config = dict(
    num_hidden_layers=9,
    hidden_size=96,
    num_attention_heads=3,
    num_key_value_heads=3,
    head_dim=32,
    intermediate_size=384,
    vocab_size=1043,
    hidden_act='gelu',
    norm='layernorm',
    norm_place='pre',
    norm_eps=1e-05,
    positions='learned',
    qk_norm=False,
    attn_scale=0.177,
    bias='all',
    tie_word_embeddings=True,
    parallel_block=False,
    extras=['capped logits'],
    init='normal',
    init_std_qkv=0.0529,
    init_std_o=0.0657,
    init_std_up=0.0758,
    init_std_down=0.0758,
    optimizer='soap_variant',
    learning_rate=0.00499,
    weight_decay=0.0,
    lr_head=0.0148,
    max_grad_norm=2.0,
    warmup_steps=200,
    schedule='wsd',
    decay_fraction=1.0,
    decay_shape='pow',
    final_lr_fraction=0.1,
    batch_tokens=[16384, 32768, 49152],
    max_seq_len=1024,
    doc_mask=True,
    train_tokens=146900000,
    max_steps=4634,
    dataset='wikipedia_en',
)
Each number is 500 + 50 x the weight over its row's rms, rounded and kept within 0 to 999. Layers, rows and columns count from 0. Numbers have three digits each. The size before them is the row's rms in percent of the matrix's.

# layer 6 attention value, 96x96, rms 0.0529, rows 37-95, columns 0-47
095:482464418465509509494477491593514621446478473431527522512456543551551442598454420434556512492513408534465539552523497451580557461488478506421413
090:475577423590560515538556459496473510405465472516466546580485509466478548481453357561459566522479473404464541581428443560462549531475513460489503
090:492500571570437482506438600492474537505432595451485500577486531521464602471513395473571450529517451487556573513436455439555435462356551504502494
097:467485481552534527530530469491488509520476536484549460494589487511509506480552481395420471528538562550590468465459560386491475439438446556470521
102:558493575449442476481521540515458518504452635575561492525517462473481444439546483446499531535468479464457432552550554548405486438541604511531557
095:559472476527481443623508470459506492420569477522524547512498479484515480491537572497477520501510490477520435530503490482432463411476483377433534
092:518398470432467535469481477475498363487550523486391557482472557532498431529508470494503558619451476572459639512447491528518533509485456539532516
096:523524534570546450488638499467483507484552440543582474501469484493508504470467520454555467497474523390443521383481458429536487592531460506450490
102:536543559574626518436530471493499467514480469511484500503376566472497418521498451604493522504508470474486511431491469487446513426520544440535454
091:533517495480650518399496516564558504543532567527579523391494466499460394417446484568474507556444556499494534493509442547459506451540469548484438
103:520479460481427554501554543527441499445584463494508530496420452540483514532560471499477498503627412522539541513423540552494460577542558513528533
100:410567552420431576436566553488455499522481581455605514578452457502508490553530458494563496462609502594482522537443479501448448487499470554480498
096:476506486560513423563394435448512455527527581624525501390455488362487526507573454509491425506400463493548482442543464571522505550434412522482516
086:583517583505419442511534402484508482481422428505461574449516444465563366445560531494470501465507435526450491505426513470529391453501479512446531
094:525438462560410540436602502491478517482547541484576520625515562461528582539508470476492464479380471488443520473526475517488495442510562538489557
098:507531577496519525504449620489443478503453480506495530516488478502492485491560425468548561481434577502529510542478431472544391434288536520552498
100:583478497502484513516512634509448483569498459502607475496504532516547587551415462457505605519466567496503474494565437504499459562484409467508468
098:475539504519563529417477468532524566472621466522521497408420436535547506506483450493514482535523464491434339584557450508550515498472472472535474
096:451527390460506503426600501470500490525611486492524438501455453475455470572460457414478485463495495487490396536562559501553491493641512434425583
110:480477493526483528431465513405458513473512584535485490516551503489478496350523542498476545508568557458432539500548541472483450567479512461518521
108:487481537476599557473466438458561584524413461506426495488501439588473566443516448538562495512438471487604417488549563511428534544536502518549500
103:463471427513387498451503558403473375440472498525526509559574516434493476443535628423433460559455506517541454543508438567477537582571449486496461
085:512459377563472406530497546559426509527503504625555453446509566552452571496554495485472456484512488475526481629535450573511492558442478512421526
091:443503530550428509365447475554554463455539405511557487459534529450551516553468521487600486557593441441454562489557525413457446477518404538499437
105:482550539412512519530534420530472432539507530506474520506537486444504577558458508487540561469391519506481591516481520517419560531589470433416478
092:431459494504576536419528511506456496547498495594518484581454491583439487507541420454495469518543529434584452493459545492464545521414495515506564
099:493509448455467494601519484464452624461559449467518524524509394547535524397497517435548538525446525479477450459396494548529453473476472508519492
107:490532466479520524416496585468430443469463458410512482520486561535450476493543506532400580544486645511499506429454532571522411516510549469588509
102:496486579482480503525494489471481538410419506398482441475462573460439475447503517615545466440567463482507563463451601464530487507591536496581460
105:502497503578499535442551476476503545474474453469541618527528471526480548444538437589564510462387495496483513539481537392574574512358507440505498
100:446543582475510461533486564500465553405546504632423469528563459450455480395445533401544521565529609531457536487405441486436500537461536507495487
103:468488486488403508510441483482593434375427518486539479497417512515482433453579558492612484520457559540453556514459484569510547574489531466570518
101:517381487605484525438465461457522568503433549397425533499569562482565498538375561549514537489541504477418611546526521523507558490498416461497466
111:478537456476524563548478411524573459484504459481451516517553475520487473520476391502432517542482503551487509509510551517409510564597490524549562
098:542505454447504536599578466507472531573424569413459424528475555538528645512534460456449555526488501440480577493607491471498525529495548520515406
100:467422428462399471494421428562523502566441550457476491379558511456454504565521486551482496491508502523559461529507518491554511483460476628423493
104:507569551516483547488524554586463543459478563463444558606502515483501379447554511465600501480486490476474481524470497401514439406435453547547426
100:502399531432569485558500557532471457522440484588417432426433526403566517451399553419503473519433496482427573542517496412549485494579521460520496
101:513386401492443530557468455559505480489488534527502435463459488498481521422463519549531504469542550451647495425519537423477498538491385561558387
099:473525555527528467486531529485553508536430495551594548506484479546547459412497489550568459530376469411553504490400485463503475461377501503507445
101:592462489393434456497501498534591516453487512487572505522479416478492533530455551490579506484435516535478434463450490442510538560551565483573509
100:480487558543468483532534525455500525488445487433504446593402525469518467471526496494418498436478521525476536449518515538553542489357564523445661
096:547509479319454482536607413482458461382478513532580512559559540539451589472552466487504547500563466509431541382517520475441503474450553512521511
112:420448469457425565506457498471453423424523474526532520515439490529496479565506483527592552507547479579491532559552532502503474490506494463445497
101:562495459559430459507455504503522496489465540492490414561537605489455523564538512392448486500376518435475521520413456544503569422485528463526523
093:493579507574522518446390511502472462484508533513525456447465551512486595409567482465552532498537545538522511503530436518585410559478461512539442
118:471430488463491540553418446436520563462521519542499568584466493532450543537467509499505492543534428481495444508425538403542510477572460496451487
098:555450494465508537554364453481539480523437536476471477415518484492544435515401539471523461453470548552493450529528494480588447492459506522472461
099:437442574491555560485511592478548560552462561498510454526473491527555547465492522551442545527517471472472478434569568503482503565601524579522491
102:499522517466526525456476506468502497527542471521503549564407532505390487480573476508592553464529455463514414499498481456537545562489459600571507
091:525470535522455477477454547554463444518480535638530507578501563510519532468382551502462507597465533458516426548505467409468578525462416517386470
109:511484549514489516569491551476533486584535455530523456446480460412521531498517454471498483528520423630532491545387464455516467436557457611541543
095:497524356443416505502521600502581423596503455435482457497469512540490564470399499475532499446535524462479483490472497442534442566589420489482539
103:578540514516525495531477415608547430535516550592478558471436505453460473547556477547570485645537397484492620475453530439460521522576522500417453
115:438505532481479529534400558473450496580450492537550502503468498460539479550559511502579514506608506534522535484571468578536480402491365416520559
107:515500399514463508556454562467514561436567502421439450440509468566474568449522502514492428501404568509551514508537450505440536434527547482516486
090:518430565503486507502490556519506473529495463556465495517395481492500509530482372457543443458471463396554427451506482467534430560445610465424565
102:427485456563525484494519484554517468506582434536504470464438530530427517508553565476493459559476515417517593506516502367393483474442485485470468
105:501488508527449516600533515416426459549567480511370494554561494456444539433491576471504576505514454497565506431492466455492587496525420482474561
# layer 6 attention output (transposed), 96x96, rms 0.0663, rows 37-95, columns 0-47
097:616555520550475521467438538472552459556601591547487421603620444474504525466516489547442540491487554486570446477540529488437480499488536517608592
092:517452613434479437466504546497511481520578467506563533519474448558511509530555606500515402482422537480474548462597567472436529482531491548502471
094:556439421468561544509495483544489554486604468585490535471583419481501451512503509519516538464533593501434520466557513503503500552511463549471558
092:500554433522426470394497515496480552528560486531442557547505518518468520414440536513535492488551535543482523428488481559526554447531599497505499
112:455524443542526475585512537473600505540514472428485436513511472510548498538537494544447431440574495517602464519479497359519529589446458421499434
100:443438552461514538488483465480553536570466498487520536502504509476504568460520508454509527468464470442545485488529519464494562518477555605597596
101:516577588559506473528528527556539587444478485561558474504465480456500504551483537521547441354428524540553460401543513578472463551489424539581433
109:480424452460478556409362463559423483531551531496553465501556506462509501471465514553486475434454472517581497617437501514543562497517545431556502
097:461520488503524455550486541487425456464470484466467469470622421463520609482564604421475485455500504453506472526527567565529514549540439522542489
095:361492434470433504487557568526432545536462520530468484588495479507496595508548537494473471459577396510467406566511481426556457553478564413497533
111:491501461461566453458561531449492518487536506419501532434618482460485499514540495607504506495400472433484602474537440467569440524509492529489531
111:607474473504494610564457513477513504484547472538441549483479557499406493532500577513509432496447460395534448396549515530522485541467528453435512
102:477492463468537539526518538506515549508516441376544461565494493527556499490463450555449475429499480526417598533508486451493483474512632515500484
093:459449431522562446446405537557553477452521559469485573589415549567479564563491497466510439578521562482533477465566481511450518488496481494518524
099:544534512428534493473498592527463519594501441547489466470489458552427450553527495522481533534582511425556534513520463450566485596500451533509470
103:506399477483519501552510462512531566495535385477520461435506413520543538539455514518450427479643511551460547464519456596497532553524524506415576
103:472515570510524605531360467543508508537455504404397516426437437490457534473572461489536377385584441485468550575453567512546560451543547529456522
108:471515507477474567477498514422448488477380504500540426517506561424451514468462555501509499445507467498531534475504466436461500544504472598424523
099:516540526596521562494495527497402573478504476548464564483527583432534553473477562508529556530483530545535524483382440438438508484411559577590484
108:525541510480484404584520509619474508551453510487501564448484515541566505571565546462450496519549465520562449531470456531469480539465524489478567
108:507418467558482470547440527457475378456559493446530584460502552380498460492516523485518538508565522525420549476538430511501431452505488570482460
113:521526451462543518499511449560495584506487514475507510433465525512490480601521426504555466393460545513403475428472541431574501455516484396458511
087:486605582406438549489557424491549510512573490415473526516465461471450451574470487479414503465541561413481501427455444493475445427528546508567531
100:543534376420496502575481420480452535510457580471488620639493520473492431437534496518480512491436533520541488482464543556400558586462561448489568
104:478498469559488559446437527434598506553515396557516446503509499505541508456489426504446468596551492478485449543524535569585421488426510530506432
096:610448508588401530628518493431479497513495587460472521359509487477521525493437596628470547478472437557507548549557508554511464506518561442435428
101:501451618494484561430583516524511419412435490480503424479500571549389517579487508514488461435572519474567555507611455436486444528452495448517536
096:470548454535518462450520481443465495486548567481527482389489466450580451489364474551468575483441474482493386575481485474438478514498611525554423
095:548519500546503525510431585517456488603465455453435491417526406511576572501520484429496483455467444446451511490439491536443490503418621507573524
091:489582428393453443558541510470459460546521570457503467618471593463512447586498545546453491463457520517437453564482487437499529455538543506472469
091:495562534472538498462526468592498463499516549466467530487537595498515487454509486503540583434414455511462554472389460513565483454512496481568540
099:500546555507499554545522468464487474591487576596533390482523597495548479482519421486496521495541507454464537530488566505441516563451443518508434
095:515541515539491505616531470504543523462525550476468468565429605553511538561535460506449506523458449474471467364474569495540503542557589499561502
105:492411377522557420483412499555346542516485455485482488509508458427443520522495563554491460509469407445460469483508486462577449555493473532431526
088:529492387542591505475518495507577485496546539451524508517485480432559551517488494488507487500436508533543382514396550525476462456505596553395567
097:508505665446485598566421431493491526588518432429519492495539507491590530568476508460529389536486487420526403556494497503457556605533393528480551
095:570542509536348515523491483569532505414518488494514489405499446468528545498468482495481488459437532487470561469480399486566505467566529550447460
096:528476494506547451481495557461550574489604498471501497514576527459489402554560491548506482493537433438528539541437415514451607435460522511485513
100:514565568486460552481527524479522611518434473469552432439470566549573462562515574486507485618444501505481550555447498495457491568525479503508510
099:522537501501417447579485575559501570578546453440482574588490549486519391498485463539503532528514416464499556410554493420404539493511503478510499
101:569593425515481441508539469476503453515454496432566464465557473550549472447566561462399453418428546520539521469578527521425450567502490505547500
091:421505429594568556475509579527532572518465586432480555584491572548464519574501406480484540429461598514483529510457563532550528537537478523464435
095:500604404526600543457422451474478550541504548521416489552485459554438584481562549484467438457557487534544485551487457518550468563520493573477493
108:461417478438486577462415448458440446519482389534574445458513480456482508529515523465489546519519465537510459498516402476441521469425498588400413
105:482412548595421469444480563490523469544487581516517512458465540494562453486514504476473506474486480533497508470448529506479468570444486501527470
090:582493558442493539517497484540458473545589488505595515444419481527566414491511543509422486473358489540517484499518469484467455463428494481582478
109:459525515467424507495523505474551558434523404518467424396458422485527487526498469544524577434483531568429583587564544546503462498409446555526488
094:570387604541517524625446491486600551567545537490488413535478467528493503525557505480489523456508502494556465492500425544404458462532419543423466
089:531452458534487504436467486405629533469483499434494434478449502545511592499517464496546500441472523531413525529592572496495455496537568470436480
096:444485447477583524464603554510529517473490512523534414473467379527554485526546490514512492548460564538402576539553514449516459383473561475389532
084:499476467505463492455500412484494608517481527404461503538494520514443499482514522493561500597540559500543574539547425458427455489486574467502491
093:500454623375449460476527467455536531516437556582577399512551506595502495582411440499483437455529517528540582489558465480523460506520471463466472
092:497484419489462494448466491511576477437482585475514507550498419515469517548437509458533480430451510445572426512514603496389570521496466514564463
097:556473514455531504474560450529428501429508450484432504478464520520502497578550528481484536439605460471595553490520495485575498464491477534440476
103:397424492515502487425545602432443459528575464598541358454546486563464479487530443497462528442521477516525498562435413520538451509482532493478417
102:475543486469495539512514461503494443498579460480461536547463507587515504421460432524570412510543520442564447390396536518452458515391474531431495
096:410553512421591478519574433545438480489458454444524469531540497489552491458505588457465490522450573498457413559462480516407587440536495571530474
101:440504477555517396445512539560525531446507524493480563467515497509490558469548498476451595585474508481398482534492517299474528488490445460437503
095:431495558515591578447506493496544482478576487480467546511446468473521451572440451480401491493544536666462535444508449549465489511574515532475496
# layer 6 attention query, 96x96, rms 0.0532, rows 64-95, columns 0-47
113:489561548478414446568567533555486432484545551628577554520513508550557530435435541476487524456492553518534495563472553466509494479509478426485442
121:452598516456379466512498481534507518590489451470483540453497448463474487526570488535444437611495549464538553475456418396574451546449594523506506
125:563524484504499542475460526466472502456534570561488464403451548512460509509491449483355527598531539497509485533448586532600493463562504544465475
128:466510469390509524515657472475544442600484486533481513464436460416497521484376478480508508479542499441478468547523487486509509547524565518563484
119:387591526493605483480498491581428499495482591457516579459486495562543497498364591504486546593492525473459406581514461463557576442463526487516515
107:577449482571540489463461500519495564493439519546462525538463526489456591546505531439519523397434459449465443514540485529548464549395455453517489
128:573542486583469424448468551482573483395493466603439489517549536525569411436468466552556406534497488527465442437527493496532465597449541496500458
110:577454487493450449466473508382506544451503514477461534584442437402546609602436502527417564511612589508426442476552508493433459491453490521519539
117:446542538563458515491493460493508476495505443535612417482493596487585549441512482494467462479570477538584441482361401514485569499480586556407554
111:437466483382506411496521481543456585445419519430512510479538494544444540464539448524567490453513505507511462504563528579403457479590487539445590
126:524565464497475538488493510445505487549483550484593443434451398485491530448480528430606407514478504580486513580504493498436498453459402453553462
124:492650543521463495480466467513546533479501472481537496534486581494475508642440519531517520528373486534509504493484488462399516516529530597450543
124:522439472560471580521539470528446585548468512444573531496548482500434539396463516443540432446536480534557497493492559495446422488477558465411410
119:522508487568549454602485476521511448538448406479511473498491591512476550548541480507502422569509504546493439561504467431492485517585489422527445
120:504472523500382602599445537539507466593478462457528475414507403471462502520426493551441486596493431490461443492510521530483520506533564440465534
114:570515519480510550445513523469442479533455440460483518503448618555495536495463569522561364456488384491411476438497562542496472598520522605464566
119:499551460584509491555533504484466475491560518445458564550529483438538483517605453436504579507473521557558467536477575508420484455469532523454410
122:539525396598452418497496452558492511591462546454500464565442551530508586448495516501468452413431538558523483427485503480567466433563489505527534
115:486492439551587486540502468541478499447500488550476527414494561408416489527474569550495390511511455547542542451413495534515515454461469523513523
111:486547562525439503510500522514575522385611491607508432522495470491461507507435412432506393431534584512512495546460499590513489452606539449526477
125:429422539532525471439451488532573453490412522517489561548499412438509501467455531462530506599534502506526529512562626512503488538555531564544532
121:548474480495448499534538551455523528425479569548558551397454439579561547588458512487460508495372448564416581473521521425525468443551535587448535
110:515390607572477537369514493548375493462506464453504523517531470524427496531465434453514509521444450573593430587498477412551484476536476498596571
122:517539517494515525469547339429473576444560474551430510548525489459517577466442438541534469520507529473406503487542539454582442429603465552420531
120:529497525471461518477433468548518578478579624409501479474571655362509473483536473411589445529449584501446566521521501540474431455531533478433520
118:515505514433508562583425464491442461401484433535443582510459521584590474441586504472442539441540519483466458524499452510542496531580483587484534
125:516456452458515535515412463533560477481507488591526493454397484523438359498488509503588463515375592486512471494477466458467525509407493550475434
118:573543564464564455504437459626502434530527425560450507526505504448474499508476508513414391545529522540502461495550568478474467493447479502470392
119:536443494472499552526518509484558493460517440475529498486554514427456519472540564620471548450537613508480463529408509465462487569430564562500415
118:414462465539443555453437542418460437590544500567484552542474499442512475564492558550574464465482451485408460530498525464503493461549552464436498
118:493468561504447409551472425438441580564471439552448493522540606460505497565454530479443566552472524440629504540534417456464468489587477494498516
120:519537543466467488467513514461459539495529477535491449474498445484448607510577547529542473548445566473507503604549432523546485535454552556497465
# layer 6 attention key, 96x96, rms 0.0527, rows 64-95, columns 0-47
114:477567542515573500491505487532531457483548498527507547581530591445420519505475436441418459421481471519447507540444535501573463511513471466569426
123:575586489425421492481436462429577527560494447475467530491454440558441444490525607534512537651464527520528495547520455428505426506493511399603463
123:451544464453488543521481502496488550449533533510402548498440536539565523586424480499544558466500511555465485513471490575496418542557505516571450
126:487538625514489490477553531491524498481432464573474490467528428496470524643466541532515579511522594429521441538485503489524535525389492582411483
121:396532515565488475450483549554494464441520557472534585468417425475561464521417541443440506528475433450586420461494518442452541531524563489604584
107:501543402469544490440544578574500504443440502468508535450547489461520589477478514453545505508559473548455486389512470494452443460480495516456514
128:545509392423514555604490558466532517463567527476466463526502463438472509514434507562553424437552416508526470421531423427486426538493568597581495
110:557440423493514507523463532377479491601478471452472560432548444416505552467536452521494427564601514472493479520502467525488574557468588540467546
118:442507546422516585431522463429517523574578493547515436466515639452638467515493535549508522506449450560540418588483453486436574437495485449495443
117:445379524516455493497475429515450519393447552504435545432548547571488568466540557488426463536518491532507442479633519471484522494501485536435516
129:498511556552488578373531511546444501553485545405557418465399477484504470479487536502549487527440510456526557529517578540503398540448413532575457
123:550584446453454471534492482576486546521534437464625410571500597447491419534541526400477453567398515439576452490484533535426517541470523510551515
123:469507502521478535543513442534544500475511547441531516462452535459450592366471518591509537483504482499527449527498581505554434526495566404424452
114:508549470499497585548552451590511472566503444424552493493445527514410468584525559418619490456516534558515483484569544381479475478536530480481426
121:417475523527409468485503542510466534458468403461505484442423535519433476605455489568460495568502478568427483497514442532411493544517550430554522
117:586520598463573586511442511612398536504456487460404433507527585520454511461493607496522411543488502501417515488439505562461503459425574573378508
120:466538518587538488550473551442616548365514528472438547489513510451475489568581502488565523520520450471520453440473598506434468435478562502468494
122:521508461507535479478517496471486469529448607532516445458420531511445562446498481418506380515490513489534451505461564571504460473515475540608506
118:410487379544549457494516587587446437455552433569550517471569487461494501485474537591541493490529553525435555509454480473524437465441548453531523
116:563523537519481558511482471513484504484514511480477527476477526512497538515516438452543422431587554568530534571524460542514511358545509468544447
121:532491459559490556515501471533509398501481421515457553561521429400420551460490506427631595536483481498543552523478579528457513433511435565591498
124:556448446516553579554511488418459476378450551526512478386505469594540511554458515461547590468476507584482469508528432537564445490515499531552441
108:425462502419393368573468459552436474486475523470510414483543553459489504558466460547578509514549380475599476475566534532593556479508490484459490
123:476534439516566435413496463440374500435485502507425514606500548498463486534490479528510496611461643602532398530520544480534446490556519570471535
120:491486497486523436531481537487562489456474548477517603497511646485497459451469459401493444601461562577498485459478500569578479460523546516497588
117:441534545413463543473406439383466422511430404557502524574539518539523524520529501535490417436521446452487436535479459457514450483585540621472475
121:535476473482501552516437465559594570433510486510581440526438461456562531440442479579497551511514518512431498539470527547491468464458457504433612
119:505488555447559475572437443505461503406551475446597505564503445458411523546438590588475424491501468592484435515524424518495551544550373561562497
120:488385493395511482487425484509508468474574455469596598465498540439501544485573505503502548504548438553533472596500459423488508600389454542449492
119:480533465517504581513583590463526503473456514473511504492541528444420515441513523565535391540492515459499450525520544490583477427511525514477504
119:505471592481495522533519492501485594568481462487554537572494556556438486569467472454506602592529513436562468506585408474512527588489527444523530
120:584615484501477468504532504408477447462489407607493373426473476536542503530489556480444555481530451502471578559535506503506519490505504471515565
# layer 6 MLP up, 384x96, rms 0.0754, rows 0-49, columns 0-47
093:578471480439530598476449425528440483533502519457489541509559528564407568495435546446477609500427534531591598565550444464576482535550444451541493
091:549488538527496539468480475418519483481520577495510544519406465484572482505414529574466531522601546522495554582578508510347448449477547506446483
101:467502496553496577433427602486418391443512429536480445539478466512523505541517528550571502572421498437421537455485528427481539513462563498500604
102:487480519519490554517492643467444492541525465491508454542419494526503498505441487517496612549574547577431611486464464496452421431578513492456449
106:502466508503438456468438505439477591431465479551470529500593501498471458580462452495416486475496577557511470542539411481513516505473434532496503
103:505535572457478496413518495462496408468487413578542488541455538430520552486624407462470515470496497523502463486575506518600515439437550486412548
110:565595430455521497510476449498623544461491489506549479517469506529425523556554507499481575476508469524488524406452521564484541458541467451535562
110:604529559474500421482524481394561534438464462475491489478521434492485572463509494429476524475478525507435525494427432458476521564485526566467502
099:569348566557548456510558575466516502510585599439558546505561536433462491533469532536506514570483417535498478488481474528490461436438425498501579
104:529526654489455468511460478484446503452473549538512556505520522483392538472567514509565476533583490443466434548505471485466566399471498490569590
094:491380456546636490562540527525484438471452451530479435456517512539424444504487642502539558533559541547467436467513424491490523496506411527511534
101:505533569522611497513526600555489530443430507551451498573560496462472560539445483533404547517461590504523563471459437509548538560453550543405467
089:519501477464477492552518442477488474448490524559560478484493624553552572507454557525508474565586531610504466382411407461537426501485555548501485
097:539463425558470486472591533488502535505395512466501553428524377561469491560426512561456455438507543530468474484531436460519587518500596475540485
107:487480459631532528468400544576520535456552421505481466537479424500502500511502461492583556485535553544462374446550459499556546506522516492456491
098:483565489433530479413557523508429533465509548480528559510467452571433512530425417516423574481579522470502572471491542408485505459509527515502480
100:519430481593465503497512523441501479517521548579548488468495463490533551507458437481474565523397491479499515457588415498490513515531488409491523
114:584449453473508589539525558394529440468462508519467496532493461471527440519468430487488610542570396576441552519510421498501515431575464480532486
102:443498462440548502444511467458462500563509398527543507513476543555528436521510497383417495441406295560481561439552504508549500562534530501536492
111:546516494566467509412475421475497532483614500460587534413511511479481536462548514544500519524491378484455528590561525465521474438486539479510515
095:533513484578607499530493489448544533509442516586505519464418503464519477492484519462428476534527485558479420471550579535494536536588469496469407
094:514426493516518555458492506497458555562578615488470503441541393538480508485523464547468481417461474516581581404454504558521453544559467538538422
098:459547489571529588432504457515435516467509506455510509510518460412515524555497428555513508454499439528507508505535434475364553392505492568533566
098:547483517524521563517431494493525438529422495509498450494396552520567528522484454538390521450474608528467445543510481419529544510455446564571535
096:496534434521540458428476539508504370468395399514500555475545502527508555540480394517441508467558515597481425522570469517484527529498520534468516
109:536547462637438504476450604512520498536492517497500476481509523531508480497552472487520469602386528560477574479546456527487551553454444559487567
110:535568535542497437422410463469501457501490492592476483507538598578492481567440518439474508590554476447592471507504509474594546465431510437409541
098:493544465349528520530483556461581505420506535486416409563433438444433477461521497462554528474495515476478528451501464528452516492502528527492440
096:471587534523444482487534521434462474434591584528416622508474548473501527584511528492485483503512567431470529539375436465454511525525603494485489
099:381494417566456559491435532435499458470494583471481490481366549433444466530482586553506477441460443445519565502429497429446487491497487537523522
106:399455421433440563460474566473485590451431442499470527507450589463525511575449495515437541497443489548608467515508471518539441520549480541534423
094:558558502476413417482468566553501424432499518497381488557415502588510499507436557471515560518573490466581511475481497438427489407555427535528428
110:571502553544550498525484487520543498503481563527411445469443547441397491518475553519430543618417454522485564490506516425495564374475506583529567
089:406518478530495578437481409526492502526423550572541501477547572455500569513420492482539608575530588502457524450523514568459446518386509518422443
105:565503459479492506415472578411508464454519565520432590462497549489477564502438517512403452561455523486486520518453477504590530429512443479546563
099:513492569517414500449522490513474531464474519525478546591440474464503523470471506507426549504517448453437527415555527552468505550530538496431575
120:460447477603440537485462552454447511479536469513505456469515435470528460499460582468450488451496488498416594434528582531549493458480440471493607
104:519422596623495543456572434439581590398499446493495569467470525488434473455521456567448499526442501529459504478552548488538560489564580439549561
098:554537448488552510547525476509557475499399426540521514495508485446445574505496422548489464521433582555518438453506446524525489501536562548503507
098:492546491467508456428640474493565580444570553451522472619443514485442565461562473594462503523451516442498508470451433456479561487515550463479507
107:464472541552557482488413484508442509459520538453566489568499409455497524557467401569520413449432474495516477514573527525506376504404515562521545
104:447465505506419507451518444454551521418352497515460438544452440508470482513551532534579557553466443429582461506572438484507486463429573459482596
103:495594439530544572389465425450478515428533491437565566491494528484445558498475465527446614429515446423585393494456475449511512566564501499565561
101:483444554477517489462535447592548455513513536430547511493543506479479450474499472516492552477441500439359403522549524498583570432527473555464424
090:552499528510523503580480497445498455474516590396483382529460506482557457519489487491432561570436464523512594479449434552533419574457417442503495
099:421521529498542539435477456480507548464483437600422437403459496468412444507491454544416449529486507533541544457521552560423406619503543579540502
100:498430570531546521487532481447517479470453453450524391469444542514535469442456472423549571476483491471364530494482488544458465602542512576522392
094:471525466550419504475607319489515470462454465535438404516487501440510570536482493485481517589591483540494510491472491622479426540416473613446581
104:420609501545527444454536440469478455464551493457604501476440491478444471533507522570523514506539557534473490510433460520533507566405491567482552
096:447492471453457517491506417461560564525562499540548546513501471556528414633377548388536547527536586482483414531527543476493480514448515510554542
# layer 6 MLP down (transposed), 384x96, rms 0.0759, rows 0-49, columns 0-47
088:443583519546492408497477515511475362494510540555499576527528504550497588563430476495487500509557531500541509545507502488534483484513506491409563
095:588409481432462446571571647540474508459515523497548450502508477447621461451494557549554454555478562419504438519547489519512483488519560618511463
104:555509538568455493529495485467443563564504502452556485527455521450537555506504448399456475528490443580462481500516566436476498481532420488519469
111:374449516470477551515485525505580493528531542468383558506434584522492453524563434513568466439498495411564433483545526443560587567499502485587444
102:574576519574504533486443509544505452561448562519531486520546468504554636538517449469445556486490567441522510430426533493521433484516544519387505
093:541471377542469530531462544455484551504460499465453558433482400479532515482523529541536558552488628499496442494434460463460538448537491539554466
105:432502595470506510458486457473421536529522556527537510472468495520508461431569475498466444561494451532467510440490583539501484436515511477532584
107:414535431504498508458532453564462576409474426441401406494481483589494443527497561515467485426484512540432553437560478482545502565505538441541450
088:585528433456469584593561512498488491466375477471392494519488482478457545486590549549434497604479570413481531491542501543546511565549456539506544
093:528589503484485552474575496466559566557557448514488432445527542502509580482390575455487577470459574505510356450507488482500565468545486488536406
091:474657473499476551454537433513511483517554558512462563396458442556488569483494450444383503516481460413492454525539518453457514497555535512424448
095:438480479447428530597515455490547390524598495527600537463604537533507524497518514483446504474519390452418427496543516632515530514570460465602521
093:466475545502479568466514514504455392397460441473503479558433537414500469648512508501500449541479446531514408459535480486509541509531583499585457
114:571462493432552464609505622561445552567532596567522545534582450465524462513608470465433524496488451536512424590442462423435486481492464531496465
106:457535495532463489569503478547520479523492533434530505494422475600490520532408580456431510580500532485571446479447499544487446498504558469490494
090:533491549515566588471488563488519461574431428546520566586528410560538559488568456436431484547470538545552456525425562504570431496587531436494491
101:406455525508482553489605521580486499473508442462398516486438589507574472550585573464404531535487515524515565491460520472456481476543431536467426
097:438624452524515515498467485448490584546546464512602586493492497508485502516540545485480474504464504459501522517423505520511477388494590531499514
103:517465358532483497535552452552466477487547528463541416462513377518420595542487551563532502379529500519572455526603449490398445480535495555529500
105:360493539413547520514519504540477502533461488483511592550520540443431497436494460486424498523550515621491520506525466573565529506488507521548500
096:465491514478349479440532596513451502485490557486551484576514519495500463488488465527544500411524524514486458405395454501534529541465464492463426
102:543560550514452408512635446497470484520481518484487509441443447534621416506431544549439475478468527456446434541473481464450517474454440491493559
096:526539421396430488509421494499478394430515572531456503528505577507473374406506564470550597527533492511483477489494536475547482468563446484552470
096:542576477388528529539513517437448519492532523546439407473541438423347576529508546453541457520553542543436426512610515510565410480602502489492523
103:584515553588513514532528538489492539513496490422514498432474551499453422517511447432542478416537497375438448581479556463513618524445508512534496
108:490511522541467502442520441487521576464537487502481556493522481487451470536505512616444498451474395547504465535528546400361537462501429391505523
117:528575521509506459548519442481545516472538447523474479503496425508526410506488463507463475502515476509530467517511440493540542639485456424448418
089:499537463458539475524494505543525460416458398505525478529493546481524592537442412570512480495414478624519462518577523530465570526549508455436515
097:474536450495549460506481507460648563518550596494514493484394523481617590567492474522509538473469526433395543599441561472473485467497479503473613
108:568542419475457498469415447481527545466454485536451506535558539613492499483491491491460563588519542489584502458468503611423610499454511467581500
100:535478473532538577478512430507483422386540518483517426526444541468495552484475470459520424516571452511403504457551534478487484391464520469462537
104:505484513562544356483629508551586540500553555538580581489523577472624484516536478519446522496520473547539504488584542486564533552600543478529601
123:487403580512452565577580527500491468472458478453540488550463458490577566482552583531546442506492458521492558509419503567514490584531439448472584
088:517512512482476449417372507484589503480547588489481587528583565483476408454448415534591474479548502537520458473522492488534556525409487529571491
095:499534459547537536492589518531535528429501470494504521515488438532501520546462506445479549553455438544539534580522508454522508556403551634571446
099:483515470597524510589541514496439489443454418550522580485492393455542456567507506523598530421496565520468524587579509518434491429546456481555510
104:622472476499495427488523465516460504586591531561557501443503484562415495486500456563404514485568467469419397497526513456459586551527485500532467
101:585503351479525530479528464447515486493430544463440537490523514545520451500575471580547499480623576445501466513543499495524476542532480600493489
103:444581470516499425604554490521567503578535467499495584564578467491511450490508472520497560530453527471481679433534509489588499592568504389535573
083:582453523465498482489449509457481478581490426508534542473491503412521458393477445388451492505557388472514495517558514408561429517514426553446551
110:455483452460595519499458514455546485538640566546508468539509474551465483399484577493497499498567468501450505517469454517448501511441554458438497
103:505527506468505491576535459559434541493501511452576432471519520529495492561431522450440464473531512623520521450478519493461474489510483510615493
103:530495477553468493540478499459517458524494585414567457494532563454482501490454487565460492600517470535431514421543488597532474544464384511420503
087:548578497497555507535478480552492558474553482512496545443510484515569470615499464449492455521467465474550539516482453514435499473476561506502547
090:432513406435513542505517485366445537533462485504483515504558473542440524470498604516537447581493529504483461490399552422525544543441440489489467
102:509550492628575461472488456542481456525540569423462592491528455585594473564440508538552478519555490458476569560456481490463587379521488447441514
095:502491529502482534385540570516494419500486545405425557435555511514573522532484451484554520469493565498480415533508529473518413523490482397423524
108:495571564486515510518482367446530566595506504457483613500417495523586512482578553435490512520511563483500451617509456442479479569471484557469412
102:565498591505509422477410546497501588506515545413462504535536479542525474620473425434509648470480445462524586525546521580457517427516441446580516
089:471388469544492597540490548510477505493509489537507601531443512531434567481505516474475525498469542593533589526505603486412568463515484412460549